From a checkpoint of a small transformer trained on Wikipedia.
Size: width 448, MLP 1216 SwiGLU, vocabulary 8192, 43.5M parameters.
Architecture: biases on query, key and value, tied embeddings.
Each number is 500 + 50 x the weight over its row's rms, rounded and kept within 0 to 999. Layers, rows and columns count from 0. Numbers have three digits each. The size before them is the row's rms in percent of the matrix's.

# gate: layer 13 MLP gate, 1216x448, rms 0.138, rows 937-957, columns 0-223
# up: layer 13 MLP up, 1216x448, rms 0.133, rows 937-957, columns 0-223
# down: layer 13 MLP down (transposed), 1216x448, rms 0.0799, rows 937-956, columns 0-223
gate937 104:471539449505474476456545522415496501532511439533485378504494563458563482498468538563568465518407456552545420470489545526461543419423561493515414501537541503586538486551538453493559495429469462545407454578480488516501493429492470494486464454456527454546439520479420524478578543451477568454462485488495587467484451437608544438453510492577432490407506536515481489502440563457535605453487599520547520445530464519555496409434561466501500503470419503512512560542457433520471530533570526549491531449545545572482568472400511635594479442521557457490516478443648479436530486455519527566460456413504553496542471526631523452507600476501569430555473528426426523437526578514505493477427
up937 114:514490555444553555497462470556461542532630497545480511467548547514451585483521532488488435566447434531503554486479445427469482494501426540604596434483449466465483580512495562528512420545514488467539423545375528494620458441522569528491428510614490452473425452559486469556583456549419482561550519502567507526465438480551531489532474472511537530494462534491535528600521417499490486447502526572461453479561508475532479547514582424426523506534534467527557466563438541556536483596533528455473567432522471545574415477553542521456495481456536480488531443563533434529465470548537535594420467478405517479439568475504441576522466547525462500491542505442569554526493493551568545467562
down937 105:467463476523534522450511517442573485478548504532463538465581533430578496505534615508539484468411440598547449540570433548456595487462439428470521545621434512539530532542413471540495504435466477502481435469473451553533435542553481569445455491498545549518513559483488542573554357440597571481558481578494553599538497537539417517528509538511461500463471468376392532483550516517464471558476566533438475503469488478533460524555345492436487473476504471546465512479558522535564406427427548473491523452487525494493550644529475408539513469416517555485537637550542529499498529518512487526581491530527480489526497459490412545455505464458445494418500488505541524487492556422497468498511
gate938 100:502494449519462543546515484529505509528494504530514578434508560463457431521480432483539377483410572502483561496421479483544479449557443418422426470552490568503511503470432509542488581499496512451512563486535603419534554464486506492530558423542444421382535491413506443457500558589495453507443503562486468541597551490483533419504397510479465569493514446480419458619515611487447592599519609476545477477568540490413523467463416535454531457617433473550394437557430449490526452574545452525398489416501548522557445475472570519545520497593577559492524469509465515479580526521546565462457446482422573525471552447531559513393562497529507475521559532486531497405475479540514576543513
up938 099:477543502503581568539459519630576468507497529531467521457471540498645462511485509539458428596419516510509620483413518555533503532496414471537424544607420456577425524482533488535486495508595491499537515529439479490480569530522468535541601546543464449446422492438427572524560541577460485587510479528582442509525490545508534473511563529534425472439449395561477428446471451606584402528512488512536519544464530543454525454494541533515550472569467408461441496531534517532472485570477540528513470486537459418516512503478602536495497540459501593571521528538467533469577478583492576449490491491524545558461429538478588517474496508496573496520559489554505505536506539402530597469457
down938 106:466494464504547569602529538481499529430515518523537606551545449601374499421417518557555526532486548552461493414468474491560406481509467453418473468457472590472540475464481521484459415449492588486549454467535573605473477482502499504375557568486456488571547542474503543553512515481497512508434581526516549493558498510513556467442542506448439622534534478508482412464518559514452537479538462522567552514445547542425555547479404599473481498557492423413545451526424492560518427467494545454482472399473473532623557590429578452503602464494541524444401520440457551563525543572576502486453457485599511451455572502482520432424518481391435463521420560457444450604506499461490497495455
gate939 077:484518448499507438475513592398551500504452491464467466526498479484442468480463480584483590409462487535418528524434469481425460501497391540524455482531482468411457554567529390528509399432490431431525427546507518459428533482514514525527613534443424512501504509433449504495569426525454470493449454451520384525591564474527426500511512520402454438492525472436549476437496553529472530479433554444448526479554565432528489496439522452399552534416597483512530451452544414562563528445510522587491381495474430557518532394440483498538483529484475401443488530446614511492517512541519525621473514467498452365494503494511491528502479542553441446610472550467484469626483522545460472560495
up939 077:489488545490431511488584553510489463443501507483569529544501520525434522441524491517443513523564581518428595521464504503572506471525513534568597510437529555531461596484454493519616477547572523513546440511521493447537493527561544487524472508491505471425461481488434547436433465456514535454503447512490421557557479550514471481569543499425528518485544440514536620425482551537521463497524523416510489490507507535568551547499468556489561448558423533471437551553483479547515521528622433487524477478511500470495429472566470478603497483477514518538547453493469393578486512529486451470516426525484577551360530492470505505397518469542508512538406483468538417520487561545435434528517
down939 082:489493514527439559490457431468470467568502612503566455545468524514479601469498447542512448467563520433494527441558374470527511478494491481524488475501497543505555481495407471465480456502497523506528486463555594522462436550518546525532471450479554563530525462487539533484474462513412541516568476558602506478467592553463510479603484420537460528472529596433579552475394514503537569487556514429542546572593487559476518484563488479578587432490490552498469465547551568503533479509437531531533596418401506425398533428610396469481533472525537454467541626465473452489504492443480454478512522482344503559653495433449484599439547553466443490561468554561558515470450541448462516555478
gate940 122:478580571564524446509465509482526530459470543565526534503485487484432522521376429489491480419434559453517522481612536528566523554479577484493528554488538571452510537459520505399474464458451545521565550483415371494545511443403508469468529519495487649566565512416531479575512451479519562465586495563469507540499486419493487556433561529536460523503481471472570458451511513483490599419530652612584552507437491512581360516415484619459467433513415509494486540467501410499444502433489500471451559463551528441442480466540482394510446491546450500577464471476574512452475546560451553482477510474544514498568512524471459587523409388524503419548482572538406547563564503504518517527558
up940 124:561461528500614503526511553469478559487483449539420502484415558583494571433464540521536477589545540524524530429556464473416574577533569483505509547545452454391482532570570454488513487464522453482482513472540476541584427535560474482467441474437539591451577489492449473552616526494452513547495505432533533471445430531419436623524392426438597527551444500447456463523497490476455353532550479469608524481487495476475506592406480463466456389441554461516585471512537553488510471459412470504561455677498549500496498484514482561414492483452538490502453526478462538436442497491488516478486480467555559522466498505498454572477476538483418434466483573421491432591479552553507495451480
down940 114:413431556577574482440423465482468498410469503533511525495541454478502584567502445432581494514476451513479436467469470596536399607420510503486472473491470570517484493434525603514531467496503512415591471482488493457579476502461481515479542490488466473462431546525560373568492526401494546472486465539434567503475476556573487484525499486528448502460469530500522564477400550502477509414544479535380510563486568458428505460531474429508467446599561539425468528427370568427472473535470459511494558441501487473496388462503500477555601382495557559547474536506524573443606465439549484527589489445474476448455475425529555441645502426511431502563503503531546545555566538518466469367591
gate941 105:505461656485514537579487596394495460483465505477487571498493578553580540519461471504446521435520489460549517429454529459583467503463514580541517455490513501558539547540527432484456485515612544539562546536584424546553568509456502557495443454393488455542469576544487517512479493409454559495520492493528529562406475490475433497492497499437414418461527498472484476507577607499519499541506506458522460583460447517501545409413533465624469453551471486518509607477418462503545526476449516494626541511504508509429515537544461422407481498470596520512529490479482533482502526469445498489655558484478536475420454569547598585506459358512523555468529570635535540481482503620528501464431
up941 099:490405469572519479546441522423531414487519472496516545516548517512502473569491413536528556470479428552522391499484493546514506535470510557495511509510453536509469578505491460587452505384556486479429453552494485475454480552479506451522430557567501430539431561435420501580551423475485449476450510475544459443435607487404405513489416538482555440491552577495539537536531546451520523558552524457550576584471529473524490499498500490579396427534453503541510586493484518480558554509441547549546594448562471494493535466484460428513524459440587529513510485428574505485538481547527562517489500547452444484546516486536534615411535483556501505528473530486494522487438517484481531403550
down941 107:539542499543455453483501427529491498523534479509500488579452486464438509510419470379502466466543472547562422508554361456418495487430453555525524461529507423554425395547545477546569430607500497510459654539455500504429432460498572558389435510494477384581472469522547482503427611476523478519525547453462533519474490427474543450519426417563554519482512545526568528507482495515480491483534567562464388600572532519461445546614496507659571515532435514354490455456457534428511502472454540528490485426533571470525494503473515435502535453530562481536508523517501498521497496473589486451509533456540448480510541420506476461486554524473522499525436609475492493463578439489551502481463
gate942 118:508448400522487452451468463475564416416536501512435549589434396533457511494489536516460454483502464556533553529519480577469439501503555545562484520482597429532516475429481452477487553481567448526433536543438544472477522621465428499525509474541411560519511525446467452566502504484483509486612515478512519459539488448446449523501565537582519477482523526572454534442402551484468493386516513496433502519490470498468517462388425543394485471421531534493487443461582496534517547450532531525508493511486487605564491560526473530499495438463497453567526508405421544411500357510466578536503516453539436379544524540530496668514361528484480466500522515542499542399534552507438539461456
up942 117:587514534501506519546371473445551452518573525475522504473474516567465581430436546512491490408424554445398583546533535550571508452473644466528471603508532490528559487516394408444520460595466501553419472511510551521554581495506546428445508490545425568470455546485517455545491549524489394535528537491459411410472442501517529527446582547518460495417545550461474542584439471494476450625457445394433412379460464519476553539602448584550536458382470504533566453471518508441487410563408527495526487477500401548516524516585399492489581480482537530515515600599572447498596577563527483549495458468519540556495512518525509469589446517539519486529437551546511491488494476543457484451493
down942 117:477605514568480486530454507409555493496443519479472467486463471504545463569536503530475569435602502431483510528591525496475503594525514521371486537518509474530545493510557505468498488463467525487529502461518447548510516498499551383479496576551498501531500470491473506390513560535433576435467581403484579480498477410457526451498454539481517498548437578517498472521483473500434544581556538396525462554468511483483451548380439465493529432408609447666565488476503482468519516464513502531433609482547444525411425511540506522466479523546503510526524574452571505477481571555513560506479567456605469512503468472434546480407456625544412522505532375458533418523493528487446422491496
gate943 105:595524512478515438538569463490527511486460492494415611507566428451511498497534519521544538459506534461557501530415519369523506514526579502526450487457501440441474541513507444522434537504571551526482435530505516448520595479446464497520452453591505465435460493506497536525423481434578487464492582469569445473422493488415426496572461635496565460474447521515488428552476473457468597480544541474554451526449572514558481446499516487465492483392535557476518395458374455389511453389465455503526565512527501516570559500514538511518538545583525429564513610486482495543391440402411475508413484488472502457464461502521451447520508493494496570537552457587526429548395484486538489504425
up943 113:491450522541498618461477485474470553565493553445503480520449467464387462475471489478493551480546462471478492477539502510428485598442426504443522518440577523472555532471522542523453515567515453589519453496479476397469505536542517545535545509509535531514508579541455450519486459458626513562450430474424542525585505487521464411516548456449527538510501524554595559460673573443549514439529553451460466477527524491393538428526452471496600531586419492608518480588514536558420479463525506481457524461447479492532458486350436582486473438551470536444541522472511544405555482474542510480524506409521529554481482538531496572450565511542474588513486545538514434462431595468493534490554
down943 100:380477440483483459474569543444541521507580510425534481484584500547560500413403564445565609549456366475449503570392459510518509525528429513493527485466474497586494476529464499367571425431475416525487460576595527551386608452470512451473468518444504586436440380511483480461483502530551493532449455473405415581442497460529540553499530441491473507536525509419474553542453510512411557434517429464443485489457549524538432455573482580474422449567613474663501484486542506438463498496510516509584533478452474468423511546526484513507525441601516549651536549486518470512513412518466456530532502522478628480561505510417491511482486544506532516435502469499571574551693543526421536511503
gate944 056:498490441569440545472613466449580590454516483493454547386562441560504459527469539537510539439489524483427451462596471523515547512508420466491518430446441529554481539479519478565540600473490558505553425416503569481434461546534505581493443449532487427489420514492468596484387469467501524514434494531502501481517470524497501449511546617485543494526511524561468498382500500577588437442559478554460604445491530531530497549463557501537436452573517534539564560476437507442493497495491556464518465437405460529389492503558490503439533531505506526448550452515518509410469592472505478536427516458549555592467593472460483462477498477531529500519550581491590512558395540486443460617475
up944 059:429481462548547348540535596382544526529495514469626378462420565464542529502443560544434530538475430447460578418546497535470522485529445546421522458522465541434556584530449493532469428504486489526485546446430533530531450441492435492536571527495465417413507483463604628511388530451583481386549525571604425529571513480637480471614454473488495592468514523499601535540517439486444399459449482444460479495532453499599517463406521564467462587507538559518519507504425537432519534506517532532472425525457467573453533506420533479483507457496560449517555482544443543443567571541485446468366526526380441623522547455416530425524530502462452503518565552510495507493441470541446518412507
down944 062:491497498573453535531500520509568549476467442550505447500462555569484486568525519558540405471554423492543495386504475538523526517483400522622445510522559515500503455399510494494363492517568441496528443470536570455495455573449502423460643477544549505562539523479456530523513497547510495462495424560497435488523532436551395484535571591570569503465532540450578582533427516467573439479545453488476505522419417551561505569580566537523473489620422595457569454519486402464566392400434552571499536516435464493422447513422547532415518472554537455515514500551511497497441475522455489499436532572524502465432469405393399541509586637558512502509490522533530509422486530417550593484551
gate945 097:469471515535551520583509468488501472569567513469584554506464453458548587527501473474541642414518498465442583478428494484566454506495444508590560569543478528431549612578429507456662507443570533472483466508537618514604571481539541476525519501504580509565514447468437497591417607490596528516414468462469502480492531491556545519468514397556451405516542481507494528560531551536526495502487400589508546526509437557469535415466436524381505548512579570475413519403520546462510457557556501625591523494519542531485435453488440562567497470625564560563478495543535552523476504454572497434571452535467541427471550425539508516553467510547459432584464574496541440450459496538427448549424
up945 099:534545521587501511599482492467487493461462548499491527472499449556520561586474540571508526465590576539491492510472431467477508538477572399547516424545552426553496561485434541478510469471510517493530515521481445503527512511497498496429553506535414513493429554563481510549489561440558474585562522506478533516466505484473513462452507573554538493466552455538563500518525388539586542508508514461443537542484529520502499543536543423506441546539503571488485480449473526526481470469356548554444495487509484494507444486556506536537476601471476489515541548388529544547472404445481457466534471487433509483503580472539522506484510506504516333532444536458541434579424488538612389470511
down945 101:509532470484549517468475512444511545616592470391562577426466600449520563512524477460520543426529497446508484401516499496426491448557555498434480522422476445486452553414416484478604490499531470536480475479448425566569531541508498515538451589520500480457413483517446547411492474533564524538493539515440541528570501617503543566494543523438531361583610492439481512550551564438528549514499544625481513533455495545496503401607478548566535484481530494579423587485564600497449481407436444455477582461435395491510529449486502517513500590490485507463528462581473500455569535620525486399481474455482469498456501495507501495436524482496480494403497550510486413481599586485435471530404
gate946 115:413454482540482544524487474530484496614568561548559536558515529499547418454443452493562439472465411525415462479473561414504468453507559476403427478572469521480518543538510387464514495381593500426436588518485489519442446383524474474468467521528526520538515495420452530490501482624550526582434519514522526463462445481476509523441475469470469453535517492469505496446550519462448536334434576589558453547516510573485528492546535381428558445508518448472543382475387429540466526482494532482579559497530548555545526465581567504494487515506457501435518374505527476545468524564425488520534511557562467522537474441518559540435566499472595529535573565522497495431471531563507547553447
up946 116:491447482452557463481392481428542493501552464485510509433493532513507560484521447544399475443574595524523484483573453471521468468516441531478368476480472483458498482563506547505508453485463574418546548484532463471452483503480552493498423533519576531492503442598482512557480570452478570438552454504470421428404383451534505610523489474482444566467479520433489578537526476556507439464559550414480533602417402541417598459497521430465550503479509482566434484508532560498538497518439607474444499487467456463449453540425538549575436564533499574507621489537474459476521459414529557457483561554529564432485505583533469513543528450415591472496527514472502519545462479524526452517538
down946 108:520499516547515470517499517496577535599469454526491501512451478557463484493512552498483431608475437555531559490471560420508510459502409617476476626504505528490545406577505553581522479446462502515508429471533505529454512467555613468491543509485584495457490564545436557500431489535412490485571524476477549589489476469553564490504553555415457476554511438450400503466517577533457495505531598523489492468465506545583526513468458581559426467426500553598525552430514510479544558529470534523512513362413571508423506447561557540429574531502567533544546492509557439524507479561464576507518420548497526548472514454510491539591447523440552442568454467516483465463553474533531589555518
gate947 026:443440409423471441474479509458516492520461435514631550433512507462469465515469435465509450481507531514446429359471515554492583438422545441441446525401512489527615496483519628445522482514549488488510600510534461433506392542549485471606474496521493497412475509508546542531542428528483486409528534359520485607550412454382540540409534505509516510544490618476557560459493599541493533450371557464512486518487509503562520521472486544449525539489552481489508500450497579565503478500452477464521448412532535480474474501440509560545576505400477525424483522507502480502514516517443533448581397554482506496502369620478450385567452464474503465486472531490513480581449511559558420462560
up947 028:527530501589506529509426491462443492500442514480432472524489408454522511397426554483472593512427494544517538547525560564534486588476466527454435526630413499469555545427500558566483545418523563535554481494538495576478569462547472532506437421493536524521524458369608497500456521531518550533480541535526515535462505546570448553472494453491515446549506484522399556485485583430473513591419546601569519488536486387511525569459519451545482440478442475459470496459521408473588447508536549588504495413519527479526577425500516579577465467457454436515474505427529529563440479621511466434512389476454544528526492542478447542498582450527523516451467503496449478520423514561454485543395
down947 028:442481518443620388481521526498544461479446512525474472493509423612529482496499460540524439531531520518545559490485517491544547454519499438440623554564501522580455451437498552608550550507512456460456475521555438547532497568496593512559593449458492478419513494433517490407557531523514463467431546491478452444548465473610438509514471547470464455534425511372508546549451596536449406414502457539463461513439465506511522511488519491574537626511496511649601458553447460527576457582421434435552484543563551480451406529579593494441525524574479515496574520461521472497493524491540509595569402448597521491480489563497497574591511572564546487540534532370485504514511598546481401439538
gate948 110:536459513511543564517448609526422551596514650440547464536533477539455459483484524408560507466519549538409515598486670513382549526627505484564588459605508501481523492539449566469553609482573537519497436499526471519467511542496511500507414544416452522562446373483490415403545493502536597474548566488486463540481561489458478545455477514459394517513445583495588549435490548561501536528532470553538427549417557561508454520585493541403453483556558504502492457584483523481493582558502479517482543530511546568597441464443475508482570442513550479562502522540482580479474461568486478477539436502573524485521519498489462574451467527497558509556513546519499454486456404520491466521511
up948 113:505613490520596503435469485488562488432450405492539559506507486557487535439479525626567430527485585444519459377505450540580581566579530514440425486450469469430510539608474457404408514470490538487488486492454521477577501600532491456551510564528582605459608470556479419544537489519431519513607485559480378488533489499516456578460492501499492473466544568473529538579448571465537556519432487512558503483512371480528522481465552449573540508536427446416479440422475519510539535505485500442491481507469504456447573587490568535461557448540525498543505482484510561507461458483512493498450517522562422545583508429453459479430498480510387512489538496457441541471565568457491497549509
down948 109:443579407418487494562475497544487479496484526487481510440420401524489630521490423556488514552607493502491435416462537472479460486447458479476524503462526471436549448504520411489412546493495465485512400532555476535504451412434509506518484467499385510443586533539477555463510483469583597529522508481465532499456483426491479497517592448488521496590477520526526581496566464497502470468444477458524588480525474500502403454462427525460568492505480566539468540588443497540585551529613514507464480547575452445505568518478452522514475460466446462516488510447455467526434481441531589445551471519556574443483464514523598542486527486490519450540542486531557485508535460410410530518489
gate949 093:449477501554531552452514508508478521481386441465496483470453515519551468460565482516445536543495537529431467480568514519500442517513459496477483548390547402548572521486442497526458511548544533494567582419450438474515522464492409534445533446556478452377524528450520594649472495444476547515508531457501569542551462523424551506523540524512489550483595542591508545510406526508477485610505443446590522497456431473463442539521482510530600551549526561519444440493548510438451465469438532436479423508441528506486526495485452491483526586399559438434611537461553462528547512441546392465383439509468453522516490464452554436407464458514513544478485525507466484502527556439453491485466
up949 096:427565531489582511546509495476454482629601467580508579454467434453476461504517417426689399485463468517427388558513449491539565435544540567540552525472445552506557483510471549475458465492510491499431520483465411502608458537480478556453434487503479495537463605524580600513572565453545496575557466577499350519437539493490449522538506468547588501530456418452541468413551562460474494501563514547457451494511422512446603606411504468398485488461494579524500503539492533528472464498504537481483503546492438448496560414419637466528480504431526449430483542485440527459484576458398540533546512493435497467507521487536502489476514510461525533517516507471522430446445481453470528477468
down949 093:486569534427548367467543477514531433543516424436449473577463456511450547599443387489570510529529495465409438529515570480483567509514396378488496565527504569530493526493513499427483461450469556534509581466555467520563495462517632470570587506497484609403550449559411475608588622550484542537422420472587522541554538531519549528553625529505504525580444493541510512499541482529573488511460593525568570606612510574460503500428462516472526571542490573523537446499496469529494496536560489507476503517462501466548503622555486542504579546502573514473476578506524569415457458524488407462516607442481535495409539459505523548461459473510476532472478552497509504514544541555494494516447
gate950 103:472526516481518446457449503525483403475578594481563534637529423586539523508460540415519480540448578431487497548540523515491529491546460554457482440564445532422557521556531479462519540474451508473521463465541519503444562551484527524550528522552515442536521451447490485552434592558577529538493425487414495497519551475449427536545490537505548491557496394549511390509500500543428546499514494576486436536460504467466435477532575454563426517471488540519538470499424489561498537498537424567440522507419463487481408529576546573451470510505520467470355552545550523411479468562444462562503458527569529548492507505550565534581457451515550534553460518509485581464551492478572613505482
up950 099:447573531540531514453511443529478560489521440527502530425400525514496570425580558454505426511440465484586459409492446438581491445629518589455544488483525507568453609548547487508481495538466398407536490500550512545599472410579486552457454497590429496595458570498541618507515428590480388447486506445543480427438427511453489465470446550376539507491482568473495480547478447511503511501426390459581535398519433492488439527530506495467516559461549546552569463496579577471569471530535529518478393437543461424364608465531468447512497588516496558577521495441560506502504495435514604589432550500474463457516435470417519441480512443485452526539492552478514529474472575459457525515506
down950 107:498536499541590555562547429490537456508443447467512442571515424460417529475472545399474527501537491524509547504514541444472422509468453501485522509529469509571552554501483432573483492438545502551516474507477456471536593528476477498462539521543519498486522466436466471476545605475596402470477465535471496489579447580544575429499487443465484511552542449502468518558538469455479593546480473477543430460507557512506552548446521634469494484535420506457527546474546580442417456453650510437478452391478483552468534461575446536495555521526579557461453494459405429467484480481423471477617488504501570531485534403505435465447434382480540577557486556439495415484519451434492525502426
gate951 102:494497534570470581488580551461467455487495547555497469542508541503504525393496472515525604496442550414572455454532595452492528493494496504510481489478551540518575460490414542513624496531506503454519420504457514501451508529482479452566472486574485534543466462526433463417352531516438479452545417515480558622516476493417583411506425489514467531533449460498568529476438351488446572500464401481565459484505505525440485419531444488545531540521506500448491452384493513517477558457493571405549544484590461636511514425501532548414584626519453485450447494550464504510426547563486483486435517448465514458485569508494463536468503546435497541533544492535517496534481504538481554579541
up951 103:537518483539547696513495468479494448551495512508574467542463518517488474497564555560510507445502479509503468541454477472478557566569383506548563544483545583440476521575469563485475558407577476605439429449477423494543531585410528480520493500430433612499436504553484508581448482524529479528491535463521498487486545460456585487530497454511490490505437463479525487527431407490542514512448432555546586503445515535563501419493522425573522532474497500477483501605490578546471559472491550400468443493513518614565514548473557501492577534552394500531502477525507432549549470580417473491487536442539583465537513559439431486542605556466594402499527489543621529531578530518524573485397
down951 104:463469501481459461399542533478466592520482487528487562569490465411469437518464523398554544507512477355426554507474533575499477422426437568514453474520577574406433556420510525427464477548498469466510492516544545507351501456390561426575446461571546494450381506574424441489488555466508622466402515564453507398592522448485482483482515502488511522469495449413509564493579456487474396521453457523535534441510496444436496416524494482591510497438429478388502472450492489502489404520520524566498495614528439469533480491507554452499503477553409468465483416446617489536530405456481487512515434546553477510529559499460455435511435486521443478482419555581518505543435427524472514513582
gate952 106:462474451559462517436429427619507548503495448621488480564475510519504613547482580568570493496481543529488403549462480548528492395466493487503532504440602531475544494493544482498458552466488549501551492528528554549543520445381517526497557583538538491453527451559519519462455583451604536455538510551501497514492536445485507534532442524475428546441566437579396508538459433457525580488429421511496432506500466553465473472504542503316524516499494498500467489558437482532512536472526569580401515470587581592429471462509505531428485533483484528519517529509515399538459425530444440517516565521512531536507595480446563513545449482528514506535501517570503544492457536430484524578575
up952 106:478519586575477526546444430643467494437503459503518440531553523472410538557571449513544480522441539514491412525474466512449507450557559525486499413542532436475591420581512464511536569467577487571576485577473456569567512366479491536478483514461542517436500448442467525444452582546407521473475501604432551493439507543543517441400527523457554492486538542543555469565601439491536560527373489535571520430530460528508467500496443531498503484468474620537461405613500511511406474498494542530477485546511529498554519506512448390395443464559571520456494511525482473500386496463530524538503473496597526550568480529496413576514511530522512538535454537534484476486556554546511513550532
down952 102:531429506568535487445521529418563369560528550482480562493371391438438447489439410460490488410505479571540494470491652494519530567436468509581540537507491481514499570441520473526475412454420524476468578452576508524462566473504530523530557514587464486512485460405544481453528488457477464494450577567406479460465416459575524478492543444441548508564426434493524418502476454510558503583479509578527584493443453520467482556432580483462559483562627368551535458374507494441486519471435551567524453494486473527550506463519508544425549488596384482476445488415459537466502511488531522442452514472487618446451506640564542362470522427490415493415492503518564525485468449464498552463553
gate953 108:380393591458520449495520527529423504516528503437563458572517479479521435547494567533471527498472414461553534590521446472417471437561546482534449514408501359561460477547476473461520587409513513475522358486526473499420544465476448551527503539548445483453491481560467553543503559525500577567468599500580529356555483517481505468540508579528371485431439427514453499525489525464499532362505529484535497481460519499488512522578422611523529628523535460539484515468495479460524518461537491467485589491525500444485440506582541571483487420474579570498592505577518578557512530505494472566526469539546479429496490528532464415461537481504425506531512490508418536476460581519416430446464
up953 111:440467494495441534479578515433490542494498515539451507575506596616502598509517448541492514619397563506548459464424546434536583468513490498570530436531506468493409524424524524487534479514547488409513537509577541566532654578555437512519561502562558483488461529531525441509549459499504497524443518429491504514458471475499492461563510460544538371578497524518505531469438476598449529551527495500540499478524519531477479508501491446600595550540505535460458499547618445489469527483497459407440470549485479518509436520409466418444511448535540494536547567463411373525490457564518413430467511431562548436435562436459473453560516504492506544544478582491525446523476549561430408421479
down953 112:531439486543541497541435508506439552542493570403473518434468536403535460435616468468464452443524492468504499529560519475499514500468489510496468542467469492592572454474478465511413408438550544413564548477432459495565544424490411491423480604488528617489507586535496503531472417440436453407560465434461485549501376505572504419548480535587489594484500487534545469611453502585465522507474543415460493466529524528462556488524527582509468512540488449515434574529430466525531567516543486602499544548514543510458475581529590462457471509446587468436554551523575490505444457487576484526552491584445511436453456505602496496603450506413488460526532538471453445424467484552433465480470
gate954 027:485526472505431529528470477481507558506487509523591595537505449522529393416499570395514513527515509493527580478476535475417455420534538416487530520510540569473536501575456479520532434488486490454485520541493418434459461552497396416477559589510552496479564499471552544519540461490472477476452470388562540560571528467510539434601501560456454539496505474548408506522458485520534540478442480498452408499511450513436509413455496431571573464504498439549493571489493452508482530517565503535481516495506460490476428428468549422538533453542509471564496564522510601479556543505491478499542550531497539538583529500506490468475480514580482537468378533528567527515561539510444484522553
up954 028:515548460429537551571547513532515510470496485436521567524467548517540531505539520437533501457464545474584438570448510489472542493517543517513510538561526569436494532478445568494419441541411474467534473484464531595581407502532462477533457531501501493500572565532515483516406419484561521485507476479617536607510542494582476357477383469445519453437480491501479619485509491462505592530554456543511427567612497438437545446502536468576539539550568419472498544413483574579452454569550478462506530483583476522446477555512534521457441538491473526505590509546475533500502378470494583563437471511452483494533520549536550524444520540476550542504527440509507573477461435476511453463373
down954 030:524443489444562581535549492472504552588539505574495534464546526527505532548569541522552473484502533409410505400594548440603534491423488550475607593535555498532466523463566445549453358479471466544502507408537578458551465483536559551443519513435396510499495470516510454492434539542536486578464454526481470528508502539387449485548456472520429491534516457481416434579517510563582551570515513477590560502585467418525440499531498505593472558453466534464522436475558503505393497537516463605474475523493494469537555480506536551485472481477533537502491465533509477524536426438419483488465501633521469527510463421585533571452424453449564521520450504627497580535420476569544498468443
gate955 077:557443502597481513526617527477489526500512531509550556488516467477550502547469372617563481494509471452472489573575524382525528519460514462392585499497448509462523551543490488554523574527494551564548526507454500479446433552472546550554522480482379518559547505471510454461438464518460550486549455507493444512480510462492506438430474552479556499506651569563425450482555414438525601433475492543516484448459568532418495465490547533518571546549457465513480515468522550450499480491650485441449467497492493560569552430513430522435563453525554535475555459537559456501527545465485518526554631585434550472477564452572545520522521533521611480456420479552574615515441518537405526584452
up955 083:490436449628497507566542580534474493541581446466579452540560540516539504557525450509558491483499574468401512577624552448508479524514452479435532592432490527484563510639534499526521523543505547567554512572642481453478500457479486512613569514467500509537618466572514545519525412447390567445550456436486612469434510561530560501420459502497428496526525512531510520469455483396552608477499494496458514548439581473580502534484490429496509566461544483607439541462522474475567542446539557451415444550435552515508512535485417511498539444452568537440503492552457496494477446474477465493525526481425496469481510459679537576529528488563531452496372426540558511432456450471466557549505
down955 086:510559374455530470460392527462554510483545455493504520430560469535515513474475639580515477562527501568466592467523439561530437434452492504592506565522505500478479531560560444429486460560467476412489550573517494451497487502480524405436585454545431480487566413464480568493403462531577494479458499502498486547529482398509529538510402466488428537391474536464452530532432482510526504507432551549486513536467505523510503488498468483508593502557523508395591505562569522531509415531503424558480545425540461510484546607496449465409460518505484449490537406450513602467640519495517489523455497538513453471513546582341495440526428501574476484553625477397484565499572502520536489568468
gate956 120:586568537507470481556453486500533425401490411493507508417464452504488436469513547574633419471476492494457450418485520585483451435584507455557560498562474529408450440491513481495504466412512579438496506502548406490639575466525467481473490498443405484485469442431552432456530522424506479460525563570449514532531521415481438521444491535625493482536560407410488466501515500471569495556532581437560532566464432436420546492408466476493451487503430410511442556496455481411432514526540550537441421498444560560619497555446540479453466506520465471371483429448495536487572534493367546474483526566441453520556477463499499546461469439510506474574515497559526534458556460417482486426496
up956 122:593466426442414559570360519473455443534505506473505471453517436502524500561555496517516512444511504507524486477553521498484552501541498547507519452469524473488558567611549459552481406429496526507566461455493494575518531453523446517443564433420501438561528484524471518464505463382481560517580582516419497518477599505509508463412535530436488507534488501480536528480419412490517609527573517436525526430491464451511407534445455505422570539539431483416462446539415540456409404548429406564433465539543499522493494438447416452511505514529452481473463505481540571435541515528558589495505478586495564659586497504429499427524503477560564538426474446487401413473475552522427456520498
down956 116:544576492524518533519504502477464457490525513457520533413544600490449547450448485447394493402480569502520530458590445562498540508483513480524442431575539475460436535511508421490528510466513430408419558471464416634542581524400523526422570526483468484482509468487535523484429465495464573485572576477574510498528497535619485503434462508477530565460446486535465480479474546663521571491614548585560444472512504545465560519468524439491515440476448433491539460502609437433568498577526536560436529511461489551531598512552473496524550473572474514403438462439467546507462516503433466510517443468574489520486600505550513471542433549523540529547517454531467511523391500454512421512606
gate957 120:555471514557540463491438482657430497451474512443513554561511504450513447513479451503580517493447471529419414573367546362509541501471479462400483521555593498477548561518450539524475398448508512541448459606477547570546534555469495464584517394571499458518557461501523538454403503536439434490621485481452529565549502472446498541543475486512528517500456508440514511442486492590488466475628505532441527474465479538543496506526592516415447539586467485458530514546473472430502458514574452473486521571491532464465454427485490523532486574466482444468464458527488548443521449517429478490523577529386473506508469602422520506595446577434496505399441530559472541510514481407333568559511
up957 129:473572476509487562390399374416525605448510551478506549502464494482544542539567530518457402454571546551465465458514517573503584493460515479412395464472528377492516489525461553509541521565498490466461476541485459431452532468448493570538575453493606573498504456519466519492408568515387612419520468501396458475506566546576557448482496490446506546494491530475466487489451424508459527449541631546460515474503492539467527480564578516502550471450439576634512459481407486406433459502543525537431525413509529519527447443522493479488449545486563558382627530506579472565522524442533518484552493467562394500488546585568526505370556556526552504518487482510483542488369521549534472489497